{"n_head": 3, "positions": "learned", "qk_norm": false, "init_std_qkv": 0.0368, "lr": 0.00518, "beta1": 0.95, "beta2": 0.98, "lr_head": 0.00673, "doc_mask": true, "dataset": "wikipedia_en"}
Each number is 128 + 24 x the weight over its row's rms, rounded and kept within 0 to 255. Layers, rows and columns count from 0. Numbers have three digits each. The size before them is the row's rms in percent of the matrix's.

# layer 8 attention key, 192x192, rms 0.156, rows 123-127, columns 0-191
115:157182124117150136132117112086118149105122177107085095113140104222112116158151112139147149132117124113122154148156102152160086107157115108099143114136117089153175122135127144111174103100111104121138146124097173138143131143129149191136138121160112158129158135112122146142099117141115118111170115135097095179122135165170144115128152156093118126098146125100138127118126130155112136117102125124131145110129103153052116084101173141120164114143094113096113152124128105134122112111106114148113096112129158118146148135116109131150147121122112149140151126120144080170157120122089104139
120:119129123092159116087118118101114146070112115132146136144134141132137125138132161127158195096126129110151160117121130108135143103135097139134095164146113137095118168163145089137120124156147107147111108120118097153117119143126128088134166184132139123167091129141098139150140153126160114142090116133154111075106156150157107126128149148147131116093147106136228137155141112173136118129135128159161138125102123114099132140137143128144115069111094128155120123161150110140137136129119155141129126175108105100149168091143138095147141128120180130141091088150159110155125118169101167131
126:156102080122145190134108065113163129122115151103109171094133118100106123169130120111121100130080138132080142119118116124100141105113133097124108103128171126132117113145110128075156071107129121073106135122113125126108115114127129111128116147117145114173130143106097139096106109165104096147116105121078139157159092108138143140144064131112133087103139093101127126127095100124121164096158132170133098138131125125129094120130113123095107131131129121117125130150128140091119161134099139138123163162084140166137131143169110157105114114118127108118122140081125168108099097113149194142
118:104154146180127189136134148119156135098093141148170133097098130118195071132133110114112115114123142133110138121125092164102132075123121156143150117132135119120154100092136141126080145130086150128152113115141107095128114110146121085139102111128126094122148145150128133120126141147113127086121131090137122134142157124127126102100141135125083131098114120176120111162142156117191140119145128145099169180140192118142119135100140153145148128161114119155124139089153164154114125151121146108094171111135150138131115088111159123171082141114122134132099062138114170118129117160128124104
123:081110141146113102115131081114147100105110114131122112118123112135153169127170179125108133139079119144091147178137141174085152110189142130123118160129125141092135115139129116142111118127128130125143164101144163163106137108161115115112141161121124132113125127135131138089128107136138125138135127119135127147129111083117113085105145099117148133140121108106045144112124149152123119075168125124080081135127157159163071150139115116102124120135152177131105112187101158085117157099154127129147140143116135158131129087121172109144156116103110132147140170136142106114105118165128086148
# layer 8 attention query, 192x192, rms 0.152, rows 124-127, columns 0-191
120:137165135094079124134156135167126142100139155122154111113114155144127072146122194152145146092109149137135109137158103131085080135100105125139135118121108111100091129149135098111163144130115125112108134064167125113137135133123120118162177144103104149106105135133120124131136118135140131125124150160172176159118154119154063120145098109167136088117136133099115125163096138117150155136183090096121144176126118104123126117098116130152131119155085138140105134156131150135111136143115073124133178077133107176140118113114149142156157130136119131160111155151105102151091131158111122108
134:146094122137140106139124127126155098157140128053110134094136154109159136138146139135107107096106105116115174157100110125144148099112162108120120112148132119127130126126128125138153108135130107130137159127048140150143121145101083153101141141174145138144124137109139191117167156103134098145126132146144130137121122134143122128137109151113085142087127112098162100194094108129072161120136162119137083134165081157148149124153144097041132145120119141109100134168117118141121127141113130138087132127082125163117149122130128112151142142112159140147088136146106144084141085125137144155
128:150174163064164109114172105099131156124075094128111080106111139115147110146145102100072124139108125178117107150152157186104105103153170124112118109152105137156107109108143152108130134139120138129135140146137127085127138109141162145141163180135121112126126108142143172106141141121118132132136143133131141183161135134143125119122187142136076142123137094143135119124175150173127139128099085137137123103105126144136105140157141117158183108137108163113141091143148143139117069130118154124136153120134166135157140109120140125142133162093174143090156111124131153109103106106135127116
127:124152157108152131150123127135149091145137133087135132132110113096106153147162139128143108121114098140114131126123100106131132172161152130112130127145159132122129091125145118153152146143139129140119158118115130146095143149163135123129189146122107172157139146105088153175095113115158131151158150132144134094133144103181129084123112125110167098075130123148125151103167139186120080116125118151095042113132116115133136104186082109148139111123138113127141114155085120104118111128130133110143127124095148131085169105091168147110115090133092140086082141137155176132131122137093111117
# layer 8 attention value, 192x192, rms 0.155, rows 64-95, columns 0-191
118:121101094135152108140117154136140119163117132118093098161095127097083129177121123132158113071155141113121116138151122165128119106161133121141111116133108128126118123106142125141151104133096143147137180109126158133100145104095132084102076101143144134134081078158099158159172153138121120177143139112147119138128132100105167134126110089140147147090124094108103118172116117118125107114081088133123135160105130113096166115167124129148123093107105143106125166129139068090128082137153120122128101130111088112086149104143138118077155114101158111105129127126135156101168126115090096123
116:152182096133117123164130129156134145157162143128117110113149187134120200112049124091089114144140143133104170121159070121125145126135118161107146161132147156129118116139166138120155148137158134115151113091109106110075148131086137139135148154094116142142111148126118144153165124092129133122159127120074146146110129117164121131048090121123142118139113132125137123089142120151156111143138131129114099132119144058106133083160128157130127153126101141132117188100150079093120099112120122101123150153093158122109110131146118133138155160125137133141123115112115129140116111109119126125
117:145127127125127101106122149108092150136122152131131135153125123125127117153144123114112200136140118072160176122164119119141059158127166126114108133158138125127120163128091131128131175125120162101137188108155094089130160132168120123091164112103117110115127164133119153153104112169124114118111149105121168171175110145122109102131128101131124157100105148119165147124139103139114112146107141131072106112168124159144123116118130108156144131131128182125136112132135111124117138142120138116131135144093147122131113086131124125079080112152074072159108137169120147157123113108173113078
121:061158111130130163129118096117157098150103115085131129106128142128080119044085077129134150127137074141124129127109137132111141148132101096117110101119135156092120107170100116136179156084114131120125148144100110142154123141121119078116126143133146136131148129142123169107114158152127149136114146138150130142127145133090146111155167156116155161091090103134137132146125160107164105144102100124144148128129104137140116123139140106123141116147118159110106117134137147099086107124142099104100131110154161125135145109137162122111102147120097120148140120148207137158171063086158120151
122:121150140128138118115108110165168106126102149143136160128130092133120148107080116148097153124136137137112147159127144155115138112133140143156091104108128174143127128123079131173146134165142103116166143137106146101124082109133143086152134129098118131125070138114092125138139128156149098078165148118105123122135170106135119123134131146122133119094128110108129123103081144103127156134111178117118114125128064098155108154141149123107154176105156115121118085126136120184097127073157153135126117129128097135162138139143114122146091119185137186129155151199095134126125137120153075119
116:136128127132124122090155139114106108124130128101125128115123111095101072122098144142107063051128094135164109130092154161117152122125146144131157126102100166133142126087137149112154117164110096133111155097140158120105137155109132143116123167095172132132107120095092118180068082119148113183129133154106138122113141108121140100102108105157180098120115126153120128124118124128094135145138144151149124126103133174164163080103137117097136097152135135068111118131127178097140103121130134087120145142160112131138110102084113144123121102107115154094135113141145120094149137119168129144
116:158142130108122157159096102141149120175126101129141077126117115054136105107146127113130098135145121091122115113125109108097124141114148131131105106141121102140120127169138159109173114133097107128157125130138111132105152152156140173133140140172092135147150147173162135135094095174124120141166159099165091094093138108122117095120113095098138136170167126160132107091112117153127125096068066134106091081148134139121171097128136152119132140082115124123110124121121101149132131130119126145093143148098108143105165102111116126158117142100097088166139118147171138132101136141163112151
118:138154128092175106127120122144104071143140154155135131148129146133135159121131123137149100145150141100148160096102064151117152126139133089138149138126103101128149152126123114099135078124111110101118130097094112132097145145149143161142137122082112070118126166127133183104146125147124122137101156153146150152119139120108113058115107113119110102093120135142148131129129099160114164108100158114081174138143139112116152127122111147097073112152149156132107111114104136146184165121138148133126128157138112120190131136092108110087104161116125073108134098088143136139116169116134087123
120:155169127161126114110076123138073144156123128125125134149132103147158115133137128140119063095085148122063109120153116140154112139138107141132160170110139113109139116134141130143155164145157140085126133136143094148130099105116093105129152129173136138129105175170131151131170092137101157162149104163162105135129121121117131135111152095056090115117149099086155136157122090099122112124109136158123147112110154121087143116128152130120157137108122142134118083146111145096106127120126130149145117089118081137135134111136106084142101113153140112156109168162161132115142180137135163086
121:120193112095143066137139149094150113140153088128132147115106090116136125136094147142144141128169112085112095151092107149140106136138155115150163128114170117117137174114155113096129112143092165092091165117080109138104105130119115129135099117130168127103117168134126107116146123122125167088170110147141112147135140121064128085118134132151115178173127154107117139097114107147098148136104135136122135109145122142122143139148130133144118135085125132142138127129175100119092128088111131115093148156071126120108135119151180109110128124110092080119148124162152156097127100100122163160
119:105135147082134140129139125103111133134099120147119175110100055110148145129132155180124161148137163125120116161124112104106112102113086148109145117159126138125129132140072121133124116106126130118126156087126114130095151144141133126141170114111111080114115116132090154213119145182101090136129114104131131149151149080128166126093160141166162161143109135124144109153156125130177124132141112156107141036138125093127145167161137118169103079135158127121133121155126168131136106138163167119099127087124105108128118129149124114119125135119125130129146119101100135108100142129133122146
120:150135146164146150085078121118156112094098108146110143117112132160139173134125135136159148077164100110128133111128120160126167150093129103151146099163151131108102137101155104138145096138122142101121096106110117126155163144139120091120130098117169150096114192132128125165134141172168113135157150148101085068119136117078098104120140129146134145111130125131111098124117153104146097097141149124148105102122156168139072114133139112164124141119143150086118122142124140137157101132071161116134122154153161119102099140108134143140130166096098104143101141118088141145116191133124153150
119:125114124166122097134133161109177089148114141106092076139123115139142124164104145156117165131118110135152129128145137088155136114129173121140127137110127105128152096120141175131114148129153112147106139151102098153142156098108162113134118132142106143145157101109125129118137104155142123117126095118136159147090126147182121133126109111135077183100107137152131119132103140169133072122126188119146109108096133124155102178083105176090154115123133132103109110157112148098142079153177105123107146085089130123100156130128109164125154175118142178151144099144117150108084149140144123121
119:103147099108150144128141149137149150138156112110127124144146137134148115100121144096151133101136113106112109099114126105140161139187147125126087150122121129103155154136131157155176136169075080145114122102109165129133153148117144123156094109129122099124115093143080147137126149093128134124114118170102110164158105088123097131063108122156130141141132145127140121179108077124161146121115113160152126138093093133134131110112165088158139134140125155053120131066128147132094151116105125109165132113112121148111115124114106154144118149171089083128122102112137129186100136164148161138
118:150148181133152201134171150108143164132102143099154166160114141154121103141142125139119135132186149096214138107070119153124139143133150120101106155143148124147154132159094139161110090114135116139125134152156142131128100139160136139097144142172140128154141135178096143118121157083150121121126150160123118131144128163174127129085143103102145141135140133136146116103150109123122098093165133157084152150142136117102151148149120166118123132123136139099112093088150125115092125063121098135148115130133117137145120143170147119120111147077163128155119162145131162135105133104127134116
114:130128173121162121157136128135132114155100139133145154124170144099079154146118157162126111154128118141150105149136093110111135121126117139101117178058161090155119113108167127120097126114081127082150132149155117097160096146099116108117169152126097154144079119124139093141143162185094154147080101107105116124111148119161127115142126140115109140131161173144170138147101147094116109139104116160100105138106133113168110132082152122155133099136130088091133119131146153114130157094150077124146108125127158107133109126127095154153100111134118118137109069140147120100128158152096122143
116:118141152155130106166088143149151124155151155184144106127085179106113149142132151179142150117096139182183149186141117158129085120106147107127152106140141146110146140177136101144139130116117081134156130114129114129119115131085127130142161132114142115133141140126158094126124077123127186104165139101150165101105109116128119121129132180130132119130143118150096104134109103101143143123159112157096135137168108134146153124111142091176136131089131142129090150097116117095103177103169123144083158111110143119120117117156144126121143175156119142130113100131094130121119141115073153141
120:152160163148095157109111155127152152110144122138114141157136140161124137110170156145122168108154143127113131126098155140129094125123118130109121101116098124146083144105194146081142154159147103113148123113121156121172148168093172196086143140114188119117102145175134160094119132128149092143113136114132102109139115156109115092136142155156149125099115116105102139124143139111131140122107137158125158144133153101139172130118116138117136182148111057137159089143163153103132130129091092107167156082120107114136151105131167164104131104122107139105131129152137087121139144125123107135
118:151173116135105121110149153154162166104116135133156067119117129136164133139095109131140106141121110130171144155121130110146142145132120075147119127104114146104111108152170124116106130174168084140071147129138124100136152086142125118151159133121181123143130141138068147124117149142154140099151126105164174122097117108124128162161103119136084120144172141143112101135126109107171123129135180145127089095116099137090126121134133127110114098148085159099153144148164153144122122149108117159093135099140151156149143141126165108112136092111056124124139109118142129076150156123100105118
120:129172138131138144097124118100126130154129162126089078104125111101129166153158115114124106146101116130088135110130107118129148098147124123150149127124142112156117135113163109124123138109150117127118110142143161149160136134100168120166118108150168119125153124116169146128093127147153162121135136131113144043127138121135141130113143117135113137149155112118171116155141171128086055182141140155145126200151111148157139122101092113115139150124120108136128116146100135119094087100173132128089133131114119131089118117079116138065117125131106135129093130141110099124148061103150068142
126:131132123114100072151153135104142085100087122173129144110140146161099059134132123152098137117148129103090124083097123122108098131127078154138148140134089172150099111130121115145139132126130090110125126121134113115164101169153119088128118117141154173095168093124139135141145111135125073073116158191111095134140133124154141113119139135109137115120172152131147138120110160121150119121162145138143130153137106121139121135137132133132152143117151155105116197098105168129134120153162122158132147115100116156164131155106185136068120124125167131128134120165144152124099112131087104147
111:111111106146127139146098120113149150158177113117137138146155173141133161064161132120119108100185125099122146158081112150124091130122141119142145074164135105143126082163124148147142160113114154067082131117089097122058121119112117110110135159165077146113103151136112127140133127092146119142145145126182158108099147137142105113189097157126126091100119154115110135105134116149094109115117138147101153108159129148124153138136108099145117095141153138132146118145099152200124103106107121121127127091132132100113143130095132123110123108109128145143132084137113125148101141130100137120
122:131129161101153128151194151123089130123140145129109088117162098126121082117149159143106160129129158147138147154125120097089151169132128120082162143135117131123077161117155128123114129135104130101111119088137121164133111118122157116144129145161106129086133150081122090113161117141139113142121109154124116137134141059143163159113097158125144125151131079082136123174154146097122137127096143118123156116165142133134096133114114155124132114164124141127110131185145133139117129135159137092167086103112110174139106137204153159112105155150112129120147106160099085147131114092140124099
120:127133125118091101127161160122092101093090139127147124150084143140105154094138118165131113129130108136143134128133143140074113152167166097114133121102070135146093121127155190071163126164180108117147118150154164156106114120127155140149126155155123086115131134076159126127118099119141149095139103137112116103158148125133107133151111118148096124126150151139116135128130154149136109131131117146122108093130098115146152121148151139124121100066095142099106174161115119137129136148158102108153118099111143106066104135142112148118126108102176068110118138104090147140148110107169166158
121:080134113138103124133102163122169139124153147114147125127105138144127119151113141115116140163148136131132080162133122085127156113072130122132123150142144167115178115120070113133130152139103124118140164103147147141146149122087121150128105145130126091130120159101143135117113153100130139123129106152143103083140122128149160149051121167121135140166102117125127148125106155146120125065140116074083084113192155154120136152120143134122126110136097138103140115142112135130173151196120118147086080121119135166094102134135126126077090098159149110135101082148128136143132136114106138105
112:136099173097104115150153126110148161102190117075097132169160146145130112130113050135102129119147117127140133124138121140096157115107127156116123162179130133129100117131152112087159121154120154157082138130161140039134127094121147104178109136128121096136158148126119122114132149181124137100168109124114134099145103136094117115140115115099169148133153179079095117097161129115122137125122115111120154114152108151112156107155129099122175112114111122100093115145118145093139097140110126080091119133122147105151136118133099136154142127092126129109100133107119096122133106135141157134
112:115132140138150142130145164137104149145128087108162148088171142126113182131148076114146171125133125166133154144154151133087095133080111166104061138147152127145136093097108136166106076152109150142121121133126081133144153103094126133111145133137150082138140132133127102119121101129132123148127118198120100119135122125122125156146070115178130106103131111144176133093160127148092145142151116155154115177139144118131124078117135151135165119147116163147153142100110170095138104106126103085140118119131117133123131135139132107100168129082128145124146130144160127119154121177126130089
118:125128111098135129143163115147132093155135104172112137130080142128118173129133125122174155110164159102096139179129131097142131130100181142120075122132150130133131157135133096087106162110132098134146170182161114108128122112105119108138114132106125128136084154103111144136113150143133137142167135152147120145114118119113086083163107148104118117137139106124120127089081117128158108100111102139076146117122103134091085120154139085131119147111129178160130093147151112128089087204134114106135114104165080139127144151127113130139107119129153122158160090067115137136129133113147127142
122:131133127141101131151139072083128120088139144092145110154096123107100151106155131110148142152151127112129119075186138108142132114127117143095121152089107116120133106133125106128138096141142108151113094106131123131123134069108136111145126136127167133130169106156115132094107169111169134118132139100076156097140138154149118140120151125105153121110141121132155167141132157137175119086124164139143101111146163169154146154135152112156122156152166093111151164123138131131108130068170118127139113119176134122138146142124181148095078166139146065076128124153137144119125126096134150083
123:143137103128113131101085132111196128111149109143095123154149115118104138147120084112151120148111138068126129167141136137079109152114108161156115115109113109153124115135137148128100150160141107101136127128111153108118096136144119118123120124126145163180133114132119111129135132136156133190153141133135126094169167129080076131127110154162135111115162060114118155144169104158124097149134112102096145115110072125155151152103157145132167095133147139155136134094133144130165130077127144111115158120176145156126163144172176116137094148145116134126134095150128123114119124071106152154
125:172154168115152124175148123155101140131097155140108117090133129156132139139111159087126145111131120144122139131110115148099112141138163118151097096153102160118132119060136176119167097123192167122085136107140166128111138129122159120099122130160133154153152130124124132095136134141139135147095091163059144133114089160095103146131171116166104132136125100093131117189105122146117087154149113121120114163120134122125118135130152129126121133105157116085129123137126113117127151158126080130147148130174091102175106162129158148139100132174175144111132127150158138099160130126133141147
116:164146104131104151129164157125184118132129130170190139123156121153079105124110096184181132122134105099104129098087103130127139085176121141120137125148115116094159134104095158128130126136149117118159128156145103136116080120153107144107131088107174149114137121139117143139112128120114141110130107116120139098153115134113113156082121159191142094120084107122081156148112170150112098178128161147150149139123125147129149095087133135107119146158119161102110111126131093181124126175131164114139122121127136129138115113100159125143155120147092100130143138162091148123136137177120102116
# layer 8 attention output (transposed), 192x192, rms 0.134, rows 64-95, columns 0-191
118:170135124106120131112134124145135090129170103082116107128152100117118126101126106122125113123105140140173079112122152125148134123122116123106079140128132131095162152126167130140144171115146155148131130155109106089090135132130118127126114098106112124148087141133144124148127071143139130122154141104147140122148116153133159145107109163117088154094162107067125138138133177122112080170143125109059118168125093149075113146146153153118136161088141151140094188149079142101113120126125091109106154112121134118133134162132152111142163173120111119149139075076128142161153131105126141112
119:099135145143134129110144109154101154147135092061092116136080156123132124112140108129134158146162140093113084110135123167180115121139156177131151131094153137106135109132143123151083121167131119137110121162118140131114133150113159139114118118053084155124133078126123128143158079144097164086139117093161117131148111132126137108123160120162155103133135113161149094156142125118108159120172147104122137127116089142134124144070137175126121112178080130096119080143153111126104094115096131112128123113132141135148106136148071154118111129151100164109107133104123156099111153121140139129
118:116143099152133050124120109118158126148128137195147126158105124114123124153107093131156137119161146142111107129159120112107117120091118106118143135154080105131177120131135141160106110139144139151150128130135114113106127133126073163124087112129098124121106150116128103167153152103143137135125128147119129158127110088156115081137189111154136135101108113120161111146133135123157178166133090139144129133123096113145119133114093110173072089154103088150126133131126106128083148120101102061072128097118166094111137093113133100113144158130116137081143155159163121139130132112136145146
119:144128122101129102094096169095094140149131146124124114140105163132164099115141165154123143123129130118107110071122139185105144105114138168127121172146081118096130147116106130130156147147105094096164148129088078149150104127129122135118126106122115113179103135111104120114096093121130072144130162111115141116087161111142080150086129131109136155157149138126178131117154121109074128130113133169135142105126127157095113124119112153119110134149127095108149201098157145153154109131054138101155107156149137089119102129148146114116143143115096112123114129138137151149172112146149125131
114:081072101124145174128108132139080067099153085138141105147102095188125108162177133119146136071134139081158154091139095123110125141109104129154094168113128110153132103147121079132104130112138142126168071111155142136122159114126174121159128128083142132122132101125117108174116132134152128126107141151133119137116178113164144159114120133138155174143112124126154138123165115104154118130129147132117119115115126119123098132157131121098155125114069105154140133107119102106130137122155094124112118101177094114157120110152124137141120116097171134106121176154140183140121133121117125133
116:118178132127138138135116125130145136086090107143143154123087141123159136139168075161121114116150154148112121126125148090127129162101157082096129137096086166147120181087156120101155096127107169163109143119125161134129122108095142104102164127111156134094078095162131135105104094119127129165109118137116169128134130117130123167106123122130161114124151158107127095100153158075108126124112131094114099134087146128161134135118140155159175156115147098135129129094123122157131122133115112142154112142112195118118156181111151172145133154142126151113142123109113125098083130164169119151
116:137151167145125145119122111163112178131121155101137149146137111123156142126108136130079166136087177085099142118142099153131086115127120126087105102157130122119147135127145124139141080191146093131123064117149068136118127130106089146149138134103116089141083102128166087111104120155097100119131109132110131114141149154169139132122145173103129167144154133169094132124131120081121100160162152110167154096129132142101119120134072089140133139132155092164115132110147117165130149138135119115130106105119140104130139111158101120126131102136131136106182087134108120145093126117137110081
128:147101145080119089116112089111114180124093084134144145109165143118130107175111142150123141110079124109144155098147141145157168109150073131185125154125130123131149150121168150136087124093152135099123147146156136142149148160116114106108108176128109130155147136118131117097117150140156134149159149117172105136132131134123159147118138163100193101133132126141123153131106133074163116171119139108143121144042135106095125117169116101159149134108117099104105155138081131144143136131077105113144108130117146140079139121136125111153116107107137123096146127129140117128145168128111131093
116:166150134122171142169110144113118116144111117158123133148140086127163120104094102146137133085092141141124161134168116131133119131100138122141170134083163174089137097116128136152131174125115149138122094118105141121127114109130149115113123147133110124129146166140144104152167166143159119111140088123143128142128152108150117126152112224119114149130092115162036134127147135158122133127146095179114120107131151143100145173139133121145104130116098090101133124096132134123160124139141128151112106113161128150136131129159145095119141192150089131123123118128108167139130198123160134143
116:133148144139178145145133123120134171097111140136142114151139143091123083122127132112127158129090187146138132066151107141171086160157086126097108114146153105101155199134174139144147131116163099158152093128153132150131133104162122140130131119126112105087098164130142140092149134161144122141101114129156146133111128128153174133116136103195125111165115176130129131152105116133086147157137125114157083123133099125094139118131098130100118136116140143143152165139107132106156173160097163134116135160160111111116115119147127095097158133104168126129129159142109132116188156127110121134
113:153131180141112146120076117136124103125132120139149140162134099155145134130126123115138133106143120084168143097173176125119117124095123176115129119093088153156152142146106153150154112108154088159120157152164111124124149128110083160097135113155104139153154104083163126131152141117162129134105130081145120113108098123128136149135164124086102128129166126103140133114116107102144130147133100133076102173109126151140081070140107160082119148128098102160154089110137116132142147126103143128140120163116069127107132143105117142134097115109117131104153096109107108130154072172095147153
112:143197136142147088127104168068156141111167154129134096116116140157128083108135126165119142137079116144133132151083102094104173122133124105156089155112157149193142085158119139125146109126138107138118130120135121138124132152155102105126112085143133116088146114129129117063120102125140134176105110121146139103124161118177093146148147142123102130131118158145135138119141130092143142167153144120122134162132118165083146141112150119129143120153114161149137171131139158139169086128103145106081149146164103143122118107115103152156131123137135140088114070145111102100103150128105106120
117:113126093105099100125158132148117194140148108117117147118112099147115099099132151119160096156122142103147133116147094096136113114142094126144129136120066101126152147109174143121155145105141124091136137136114121115140138105143171119128148113149121143118170120156141141160143137136128145158111180117134136100201086122155110139168136131128117107104168180123125082132121124135095104126136113172127125098138137165136121084111155105107151142124130109124112119128150140155124135107146153117080110087137127095100137072131117099126131135125129121132119169061116126196116102112153074084
115:095142109110106098119156075132146134082102094142150142147165163160127096131081169081116151137150131130080111101124136144137123126122160117109129127159153124120126137122125126129113142120160159120164114101122110100119111168151078109107115120091081110123153123147150115160135108157128161143108116116148117107126132131131105199154140174132143124112128127108122162101120116140093073124099094112169162148134104135119086084145134160116161128148113093103126171084128090155119125109141137135163080145143125143159125129150136147145128126137137139106093161154094112164103147122098183155
112:138089171122106155164169128130140135152127133073119094120147113164137168138132102076155135175073112153131116125139135114116119118142092092121087117110115106137126131155109118148109095093126108116174116104121081129148106118145114067111142119145124137145129150144131135153105107111123120141094144096068119131121103103139108140114124184128176116102086088091120158165128144115092202145143074121143131105112148112163121164126129126132143136150139145102173133101128138125146164129150099153113144164114132146104098109125095129103126110144091161083115118107154138136117130117116129140
113:140096109127111117133090131106098087064090149132168160144142096163127146123130087121186112125105135092112131089127135152153109117174111153151134163155142141132166137100151143123150099094130123134126112115099136125118114136116116092121110160126182142165119151189130147162136111103111117100106145127158098120132131158162108083152164108126094145126152087146139138139156101134135097094152116138146081135101162129113140094134140122143115153147154139130103101149127149185157127086136129129129111159173132135139139105160145114093164128178110115121110155107109135091105091141088127130
114:093090146163129139114127110121126146113173133125139161126143171084105154117108130149137107122101108164138132123171124169158108126096147158121097139153147160176158123138135132114143125150184107108091144102135160071138108098127122138119137105102144154147107117115095137156104136182141051086097131152177138128103132118125129125125117123136140090158141147132118137155126132159177093119136111136137097104126105153150138120112159119120124160170134127210106135125154137142168114119154123155124146094126125125098097120134081168135134110099083134099112115109148119123161165100134143131
119:119112147129139115121183192080105098111124104121117152154130123094138164149092052136103124150101123108163150110132169111132116128139122155143141119108131102125133088137131156102104123169134137125117109136164136124092096100123114133170138159139168132118113136139133098126162159122149183145090132146144104111116109133181112142131113139112116141121143131114168160139117125166096136145136135110162160121113124139134130131130185102148134154120169122132132162151097116143165123151103112092155159125151127121150104133059104145109115165117167143132148143157108142132132118132201165174
114:102116169127114123129109118087130120180121121116106109123107152113090104162110102106101180075179154153082185095118124116146129132125150142152124084148127130153114132080129114093135094137130143126057119121152140142124101119136120104123093153107128118121152183122144164142130127147105131155114156135103116134159113125099064131101141103131070097104080148162165136125115119108106145150152100136085091147163124175134080127122126108098147122114125130122137110126116109135164109126155130142132118105158137107111135113140129114128165126121111139126129079104144128139121174117185108147
117:120155131146131125134126177070098169113163138138140111158117162133134119145102132169110144113102137142118128142166159107119098130101143131170167132133106142085131112097159114128118162130111136130116093125134106076122178108092173128121133098143107148118128174121139175111103139126126136152103155108131107131128128110130131112147087065156141141145134117123137095105110132160112133091157148113154096119143070108094146146151098147119153168122150121140073114127127152098146135128154110108127074154129137152142080166126134093157117108147132105137088150090153160148061110143128130106
121:109110150120150138111170109106118112118120140122105148153132140161157152136135143146167127108122146126141099110131116104095164107138141098112151102125109131114122157152122139123164197101107120119108194071132132166101120126124109144108134137092082116157139130134095109159099100105163129121125189081169117151120135138125137115092083111165097179138138178123159123129124127100128160076121111121130134096127141091140141140125136112130122127097104110110128145113129126110148102129193136118126113178120115132187137076115097119147147082138115140141137138169150113087087139098138110123
109:121121173131112129160112101120131088125147138158112125094157146104122119143094109123146113171145114074188148130121115135179084135135066122125129169092118138095137101105169127175125113112147126107141153120121108155124154095114141106147124136131097069131132132117081113141128130115114144143116120127161146091105120122114112145156171097105136152175154157058144142166164128130126138116143132121156106122132119131110107162140089085164156137098159092105151166117145102135119094164117124117136145115136107101093140141161111145147130128086073100109093097142129101133133136137137099135
117:173132109088133109117168162125120114146134123149130140099111118144134145123086138111167126096115177157141130145132122153142118124103149141129156109140129114139118089151129152158158126132125141155144131095153112118123139129108092140098122156095088127096123165145167106112153149130122100120090166174134130104146111123130179115116147101132159126110158137116145150120146111128174150110123140127138091106121147110129067114111173140105133125111103128085168159154084123153103161121103166135134153152166134113103116132115138176179105060195151086143086121122116168168139113118129106115
113:104172140126147113086138100130126139115135138155103149117115110126150100148125142124087149107147135120151111128129138145172091135142133117121169170130135116132126129127103083133153130176097115125102153125105151111095104107130110180099174137148107170128135123178152153125120098151098125141089147088106130113143143088133145121137127126097125093064130172107128095137112153144128116125154140127089124160119160064128128109153112093109109119135123181135138138116124180109126108129168156110108145123155157150160157170165121185139132116116153176090150156115143171145089104117119141140
115:089132132149109127197131101111137122174127135154117147128089139132113123130078147171093079180138141135097150125131111130112138176107108161110097145163159120159135122121127149120143132129139110147152114110144102109135172119152126176102161145147131114116177115157163103148092106101132118120115166111141072114128152185136124099135112125083077115123132144148117127152113112134116169159152139112110146140088112116114140127094143151135152139102144139080114126104140117115108167122101116151107147126136148110128090158144113127153150117059124081114117118126110120143187110138130091157
113:119107100166138125155124101156113122103158169130147150148115159134100126122146115114124120124120126109172128141133133123117119115152135151088102136126124099102082115136124127095148131180149162131156165092127116157129120140094133159149126117188111104149128164114155157133136102121118133106154145123076102103150103113136157141134153134139117118130122125158166155165106142119133120149085134115060136152128089117101121131090113109106152156120102161131139113142133088153203117142128133106160141132179225130104124120138153095163074141138130125114109106117136120109130163102094091140
111:079129108133117144158127154133145126115078138112124118104133141114151117118139124101157109129149164134170094172098162133159155174100136151156152112154108148081122070117127138110159142127138076139132135136101146132099120127135098113103155145141109125090165126139171121098115107140110122080131137110114139116156126122133101137114109148111163135168102126109183132121111139164128141131097128094163099128146130121124136129159151129141109138116155135106111067176206139113088114170133100081119117108141129134092101086124137154115113156108124096103165083119127118122095127089116131089
113:129119089104097104113114116151138110163133138151100168199125125084123152136127164151153150144098126150113125071102113095105126126158095169112123118152116121135085133129101157105097120121130096147124136164092134118153150078163145151115099120127130108124110082127095141132132126161129137146108128112143161123141136127150135123161105118158122152117096091143153176142170160115167115141136142136116115148133100131091121148168085127143113098136154136092143118060140146127103131120076160139144103104156113110080087123170107152145159129124172129106146087130111145115138131076125135147
116:073118107139147110125124118078113110132127124084109110136110125143123156088122105107099127178159141169115126125137076119089093159100116118165151157117130091093151150144131162085120120171105160112123136098149118111157145147099097128091144150159138169132135131152085097119128134152128116121107105120125133139122101087073119110109138133056116141111143137108147111129140097132109108166156149105131087131144113156101147141161112100121148110137084094105161149091105110112139123131112111137122159153102125143141141105155113092139111113144133109154136128093091115130155113078067161111
124:125122099148146077129131148085093111130143092121132107131145154154105122131139091121132149085141161172145152106139170123180103129138110195088132127154117111168095119125123113150131133123098147136148130111139100137139109166134162155150128128124151099146157104099099106140110147137128077140102106114114120077114115141157111140069134100119134125142098094123124097130175100139111148122146143112109128096170133127160160145144127136203116198085105101126115163137131112116101129145147169137144159121102097147120123101143125132130093152140187157115152108108117110115121147121117147104
113:127173134131141081167141142097133143113127093134121122133117171167133146158118121115135139106126098138125152123085123124153111131127149092116047108125108099105065114109154134112105111090132113108157127147149151138107119141155118119123144109160159159126084122111133084127152200141118114130174130121141113166130133147087134107177127135115137104134139183095129160138143171138074135132123159144097107124118158123106115091085137113141091140130085130082113137119124150105141157128130158155133131102166126120150096099115137156133144170121100138138135120112161158144068115161116133134
113:110105135117123180129118088111133151147137145139116132140097157137185114124133156119091181113137096141107083165114168128094142099106128136137116149127140102121170091139192148120096112092095089166125176114132129131113147138175134151158156117130136079159118132119114113086123122172125142171108113146130100132102116161134116088084126121113126112128147119071101109133129101138116124109117088097169133146142138110132161132094173119098133154092088096110131116103115085150138168119155116115115124095173117099105166146103127107118144154100132156116094157124124145123141138126118125150